config.toml
d_model = 192
rope_fraction = 1.0
bias = "none"
parallel_block = true
init_std_qkv = 0.0266
warmup_steps = 200
Each number is 200 + 30 x the weight over its row's rms, rounded and kept within 0 to 999. Layers, rows and columns count from 0. The size before them is the row's rms in percent of the matrix's.

# layer 9 attention value, 384x192, rms 0.157, rows 242-258, columns 0-191
097,190,214,199,244,202,212,209,218,245,164,212,246,233,235,236,240,282,186,169,205,223,167,231,252,149,185,191,192,180,181,168,192,194,228,212,197,176,237,222,248,228,175,157,181,199,182,158,258,211,200,182,126,217,215,210,165,229,168,214,149,217,207,181,182,196,205,209,234,142,200,219,174,180,169,231,237,201,252,222,247,185,179,152,209,227,213,203,186,157,178,149,158,199,155,135,232,187,181,219,198,181,178,220,202,161,255,159,198,207,229,164,213,200,260,170,211,212,184,189,259,193,147,198,187,263,230,226,214,196,220,266,251,152,194,180,208,160,211,197,203,209,216,168,162,210,205,180,222,258,215,212,190,199,165,182,205,219,215,213,178,171,196,235,186,246,138,171,179,182,221,206,195,182,161,161,210,214,153,194,166,171,190,248,189,139,167,237,212,209,222,211,246
087,291,145,227,199,186,196,159,205,197,205,178,236,229,220,287,218,207,204,250,160,169,204,138,172,200,238,209,217,230,201,197,222,204,181,171,205,162,190,207,219,187,246,204,183,224,224,181,202,151,137,181,229,237,188,221,205,265,213,191,157,160,206,205,224,214,204,240,136,167,124,146,219,126,225,174,243,180,214,186,209,197,214,180,166,231,187,253,207,254,187,195,212,158,227,187,185,192,221,230,212,178,177,175,184,155,196,245,197,187,225,185,173,211,188,207,197,200,220,189,195,237,218,189,146,215,221,209,227,184,178,287,218,244,217,220,153,173,200,190,198,203,147,185,217,208,225,187,152,154,205,189,228,204,200,211,172,205,193,137,199,220,167,201,225,210,220,201,202,192,239,202,203,158,202,227,247,224,197,123,164,207,145,239,249,219,172,218,211,194,163,206,205
084,182,199,194,169,200,185,172,187,202,185,235,208,209,199,182,222,217,232,168,204,187,218,165,181,204,216,203,195,179,209,198,204,193,178,173,193,208,226,215,218,210,207,181,174,215,166,261,143,183,223,242,207,142,213,251,214,233,185,210,141,219,226,210,302,231,169,166,211,221,179,161,218,163,179,145,241,117,176,210,213,210,211,178,249,178,173,195,190,203,218,184,223,175,179,243,214,197,210,146,235,174,191,127,213,201,199,190,235,192,211,226,180,158,211,208,168,133,189,180,190,167,220,185,216,161,189,195,185,143,198,239,176,168,208,205,268,236,200,208,202,182,196,136,224,218,183,187,237,172,234,242,167,171,185,233,193,204,180,219,250,240,183,216,191,200,183,311,197,186,214,229,191,125,180,202,233,176,253,186,254,158,183,221,153,215,223,175,251,232,235,188,177
087,255,191,205,200,221,194,203,203,135,211,243,129,181,232,160,178,244,208,187,180,254,196,184,194,164,188,191,174,186,176,174,178,203,202,237,157,204,178,223,183,186,250,216,190,230,147,220,193,179,202,177,154,212,197,185,234,199,223,235,165,227,236,184,157,216,159,242,137,214,210,187,251,230,196,215,175,249,208,221,172,181,194,177,144,240,226,237,194,226,143,181,187,162,201,261,194,209,233,181,221,202,252,194,184,184,264,232,213,242,186,203,204,188,249,193,210,138,188,170,196,262,230,162,257,237,180,194,174,164,208,206,225,159,217,185,228,262,273,185,200,184,181,197,136,183,128,211,231,229,232,201,232,181,201,217,202,166,215,215,160,177,203,212,189,205,223,225,190,227,166,223,243,168,215,260,179,146,177,196,209,171,214,216,223,225,166,183,155,166,206,228,192
092,247,154,169,209,244,204,173,246,212,202,198,177,161,295,192,115,225,164,202,237,228,224,188,192,191,205,242,145,192,132,181,185,214,174,187,190,212,183,182,150,199,147,181,194,155,232,242,235,197,200,220,214,220,183,227,167,223,189,186,170,209,161,260,191,229,241,189,182,194,242,140,212,211,231,160,219,230,204,186,238,211,225,165,153,199,209,207,230,201,249,216,217,221,201,215,199,223,239,168,219,232,198,209,154,153,214,177,222,215,174,240,177,153,165,190,185,220,192,246,268,155,186,187,205,215,166,238,120,208,152,210,198,245,183,220,209,214,154,217,223,203,198,191,242,230,217,172,195,198,184,255,180,192,176,233,180,173,233,164,177,179,201,175,240,200,145,172,222,167,195,202,206,197,176,240,225,224,196,177,235,175,185,240,182,142,147,205,202,227,223,219,235
095,177,217,151,212,206,187,153,156,184,207,168,172,208,222,226,142,165,175,194,252,194,177,241,308,156,153,221,199,211,195,195,202,196,218,216,257,146,160,262,218,243,163,187,178,168,190,180,215,196,187,195,197,214,187,231,127,207,187,169,190,244,225,243,174,177,204,161,168,201,179,177,200,196,209,230,161,170,207,175,235,147,207,230,199,213,205,223,180,188,186,192,240,167,267,186,195,265,173,159,202,203,207,190,241,192,184,186,201,203,208,235,214,198,220,240,180,179,177,199,200,183,187,223,198,225,219,200,179,205,232,194,184,217,176,210,186,208,155,200,209,200,188,219,240,216,178,175,188,217,236,240,124,233,190,140,214,212,258,269,271,186,131,201,212,207,249,176,200,241,204,237,147,171,239,201,182,162,186,188,222,156,215,162,206,224,221,221,207,249,232,158,225
093,206,178,222,261,189,185,168,196,220,190,258,179,244,201,258,229,165,197,221,201,166,189,185,168,237,221,212,175,241,184,150,213,222,175,198,169,205,199,176,252,201,176,208,251,221,159,221,194,235,238,212,182,178,191,174,212,164,178,169,241,180,182,228,210,174,250,174,225,214,190,216,244,146,214,150,214,238,171,199,181,177,177,169,212,225,190,209,187,240,185,196,198,194,207,186,177,191,213,210,203,227,157,174,197,175,220,197,239,147,198,225,209,248,183,166,184,213,150,197,167,209,170,178,211,162,230,212,194,207,172,189,220,246,152,212,239,192,127,255,165,229,191,166,156,198,199,213,196,264,213,208,237,199,205,223,203,145,213,159,214,173,231,199,244,177,147,245,180,248,229,229,235,239,245,226,164,234,180,181,198,207,219,250,181,161,246,198,190,115,143,165,282
087,180,212,199,267,216,273,255,159,153,193,231,189,174,175,178,204,192,195,187,172,199,191,202,200,217,197,191,142,231,214,234,204,139,152,135,186,179,199,205,230,232,231,189,188,220,196,228,181,133,218,215,204,209,186,185,216,204,208,199,166,228,163,136,192,192,235,176,196,248,264,180,222,196,226,203,202,185,197,208,223,136,219,189,161,180,163,210,173,193,235,188,165,210,175,173,146,221,235,224,151,213,242,201,215,152,231,178,218,226,195,142,202,222,173,163,186,249,213,185,186,245,204,180,246,238,204,233,208,210,162,241,166,169,196,141,229,209,215,294,205,169,146,177,240,201,169,206,218,205,265,220,258,218,176,201,170,219,227,195,194,213,190,199,177,175,188,187,182,160,162,210,207,188,233,246,233,200,262,235,200,139,171,202,218,222,181,208,229,212,215,174,152
091,207,192,179,172,195,221,156,154,168,184,222,150,235,190,182,140,150,211,203,183,231,203,274,193,206,220,246,202,176,161,182,151,240,243,203,207,129,236,259,196,178,171,219,233,203,253,234,172,220,242,193,223,199,190,189,198,201,183,261,184,166,240,168,174,247,218,219,206,281,189,239,221,218,229,227,185,164,228,140,208,212,234,205,224,185,234,211,184,206,240,188,231,176,215,174,155,257,157,197,113,205,229,226,234,165,220,164,178,235,200,196,219,206,240,229,208,188,206,184,208,169,184,187,185,197,189,177,194,123,153,180,160,230,172,203,172,149,169,218,167,198,281,204,188,207,215,193,229,173,188,175,211,182,191,184,222,207,222,215,157,165,170,180,195,251,207,204,200,203,162,185,183,231,232,193,165,177,188,158,252,184,205,177,226,216,190,230,219,215,195,176,254
093,190,174,219,169,204,187,162,202,172,178,200,211,223,246,197,204,198,216,151,259,211,159,190,216,206,191,250,209,203,217,141,239,205,209,160,172,234,187,157,178,220,192,169,225,176,205,188,220,154,233,167,196,192,208,231,134,206,233,168,225,198,203,168,248,191,150,168,209,236,201,210,206,219,199,162,215,176,212,157,149,131,204,230,170,186,179,159,231,172,205,159,225,196,215,193,157,218,212,188,279,247,231,175,272,207,235,146,220,230,230,245,171,189,242,165,231,163,269,203,221,209,181,171,184,185,218,248,153,190,171,174,219,178,213,219,213,183,185,211,149,225,154,273,220,211,166,196,227,237,204,205,221,161,234,214,173,262,240,226,200,201,182,188,167,191,188,211,194,232,254,192,132,177,241,223,189,177,209,204,220,223,212,173,260,203,207,191,212,191,174,196,270
094,163,166,198,136,242,205,137,208,248,223,188,196,178,186,232,184,192,190,174,215,190,222,212,218,226,284,134,183,236,232,213,217,224,192,181,194,215,232,201,192,200,221,247,208,156,230,150,189,221,142,192,173,240,195,240,253,209,206,237,228,166,240,177,170,225,181,225,213,222,196,185,247,177,241,244,209,211,143,204,212,208,192,250,204,177,181,224,131,200,200,237,216,166,193,224,179,249,226,201,205,187,232,189,200,211,176,166,184,205,193,156,215,220,135,230,157,223,242,197,137,207,158,237,174,236,148,160,197,169,225,199,207,202,202,178,208,242,263,229,208,216,194,194,189,227,176,174,185,245,202,179,179,199,183,174,276,262,204,135,159,218,178,175,220,216,179,150,192,199,188,170,232,216,228,179,181,156,163,202,206,176,162,177,207,243,192,197,224,184,201,204,131
088,210,170,274,156,256,191,250,160,182,180,255,209,113,215,202,210,179,228,190,212,213,236,189,211,188,190,207,172,216,203,214,211,157,181,188,226,210,198,171,181,195,146,158,191,193,219,216,148,186,174,182,203,194,241,172,218,159,201,260,235,251,181,157,164,204,177,231,186,209,222,204,219,156,200,193,178,191,206,187,194,124,196,178,133,214,188,200,206,193,257,162,172,237,237,233,221,227,154,160,190,242,198,217,148,257,214,215,174,207,235,183,255,168,182,224,201,188,182,219,198,195,147,203,190,188,130,175,243,206,220,216,215,177,230,186,236,214,145,185,177,227,226,281,238,227,219,198,245,246,247,193,214,192,148,198,178,202,174,173,164,153,181,220,237,190,246,202,203,178,179,208,213,205,237,240,175,207,189,239,174,177,193,225,233,240,159,196,190,188,242,207,163
088,207,210,219,177,203,210,174,186,174,248,189,168,243,174,198,163,219,160,214,260,194,212,217,179,206,135,208,228,172,201,183,221,182,224,230,159,178,174,235,192,178,255,198,178,220,173,153,120,216,214,145,215,210,189,229,204,187,220,207,148,108,181,265,173,192,227,165,163,217,162,223,192,231,240,195,179,203,185,248,240,165,196,150,230,174,186,194,151,225,160,197,261,205,200,179,228,213,179,166,218,262,215,244,208,187,173,193,223,178,169,256,264,219,182,158,199,171,253,155,255,214,194,205,192,197,214,195,237,219,177,232,158,149,156,213,202,184,203,197,174,199,219,222,262,218,190,207,194,210,252,211,215,264,186,193,221,224,179,193,178,181,192,219,188,249,195,215,202,218,199,204,188,197,225,254,229,199,208,215,203,214,214,186,131,207,249,255,205,165,139,187,197
091,166,203,223,215,263,253,214,156,207,167,221,210,235,187,202,207,243,220,205,193,181,200,149,194,241,201,183,158,159,187,205,185,187,211,234,194,225,239,231,238,219,228,185,173,228,184,217,183,223,163,217,174,154,218,189,192,198,162,153,233,272,230,202,201,231,177,159,173,203,202,189,260,253,115,196,246,233,204,192,215,195,174,200,167,212,243,237,212,233,178,134,182,201,200,210,208,240,228,244,191,193,233,160,189,181,182,149,161,245,229,244,237,234,179,172,238,178,199,195,237,179,235,108,158,170,162,207,190,181,203,213,232,223,161,181,141,228,196,222,184,227,164,171,195,175,214,183,205,202,185,132,147,158,199,212,205,218,225,194,177,176,198,245,185,248,228,164,191,192,190,226,174,213,198,234,232,219,229,153,165,235,196,188,184,239,161,241,180,217,151,201,163
086,214,209,157,225,185,227,227,220,215,156,215,204,222,189,203,163,206,194,199,169,145,175,196,223,199,198,202,247,234,247,173,148,135,182,157,217,144,170,225,154,203,222,215,206,276,212,189,216,216,233,225,217,203,167,205,176,178,208,195,247,138,217,243,170,181,252,235,178,202,156,238,146,230,180,207,211,189,181,207,227,182,195,231,211,208,225,264,266,151,246,224,189,194,179,154,215,151,174,179,186,186,240,185,224,217,191,185,212,212,242,210,214,194,222,214,189,220,229,191,182,173,181,216,196,194,164,227,170,147,235,234,170,218,228,168,218,190,187,213,161,220,258,203,192,229,212,163,197,257,183,164,210,171,116,219,194,208,129,158,205,213,234,247,223,227,218,171,191,202,167,164,202,192,204,183,192,213,210,163,212,216,131,188,220,124,225,204,193,264,168,215,240
082,223,195,194,262,190,182,206,162,221,160,196,205,203,185,195,234,192,159,201,188,197,242,196,175,209,181,200,220,218,229,214,211,224,225,179,149,198,200,207,130,200,158,229,236,173,213,184,154,168,169,211,183,189,217,157,202,212,224,224,206,165,232,218,151,219,146,175,187,190,147,253,201,284,208,153,276,208,204,183,217,247,204,185,159,212,153,209,142,224,184,210,201,175,187,177,207,194,236,145,192,219,198,228,180,162,191,212,131,196,202,217,171,218,239,205,157,219,228,213,243,279,214,220,241,234,174,159,174,156,180,177,193,223,222,192,168,161,226,170,208,241,207,239,240,161,257,200,237,200,171,179,172,204,160,232,240,210,231,187,211,194,182,198,158,188,155,186,184,213,190,191,237,227,238,166,164,189,223,217,166,244,220,178,277,183,253,178,241,164,188,163,231
082,185,187,186,221,197,220,246,154,180,168,228,205,174,161,127,238,199,211,199,208,180,226,199,177,212,219,195,132,251,211,160,229,222,198,227,253,169,206,187,196,219,237,234,173,216,185,205,213,244,178,193,190,221,209,221,224,186,212,186,220,222,166,147,240,229,249,200,163,225,270,243,176,203,169,187,193,136,217,229,180,221,226,192,217,205,208,203,212,186,206,242,210,207,162,227,159,236,209,184,228,236,162,209,202,172,167,203,198,242,194,218,201,209,231,211,181,271,197,199,185,195,202,162,199,216,236,158,145,171,248,191,173,227,162,219,186,221,192,213,201,169,168,233,174,217,195,156,171,164,211,220,197,145,123,186,193,112,184,206,238,206,232,249,191,204,211,178,196,191,162,196,168,195,151,198,154,179,229,172,215,245,201,196,302,181,246,240,176,142,199,180,259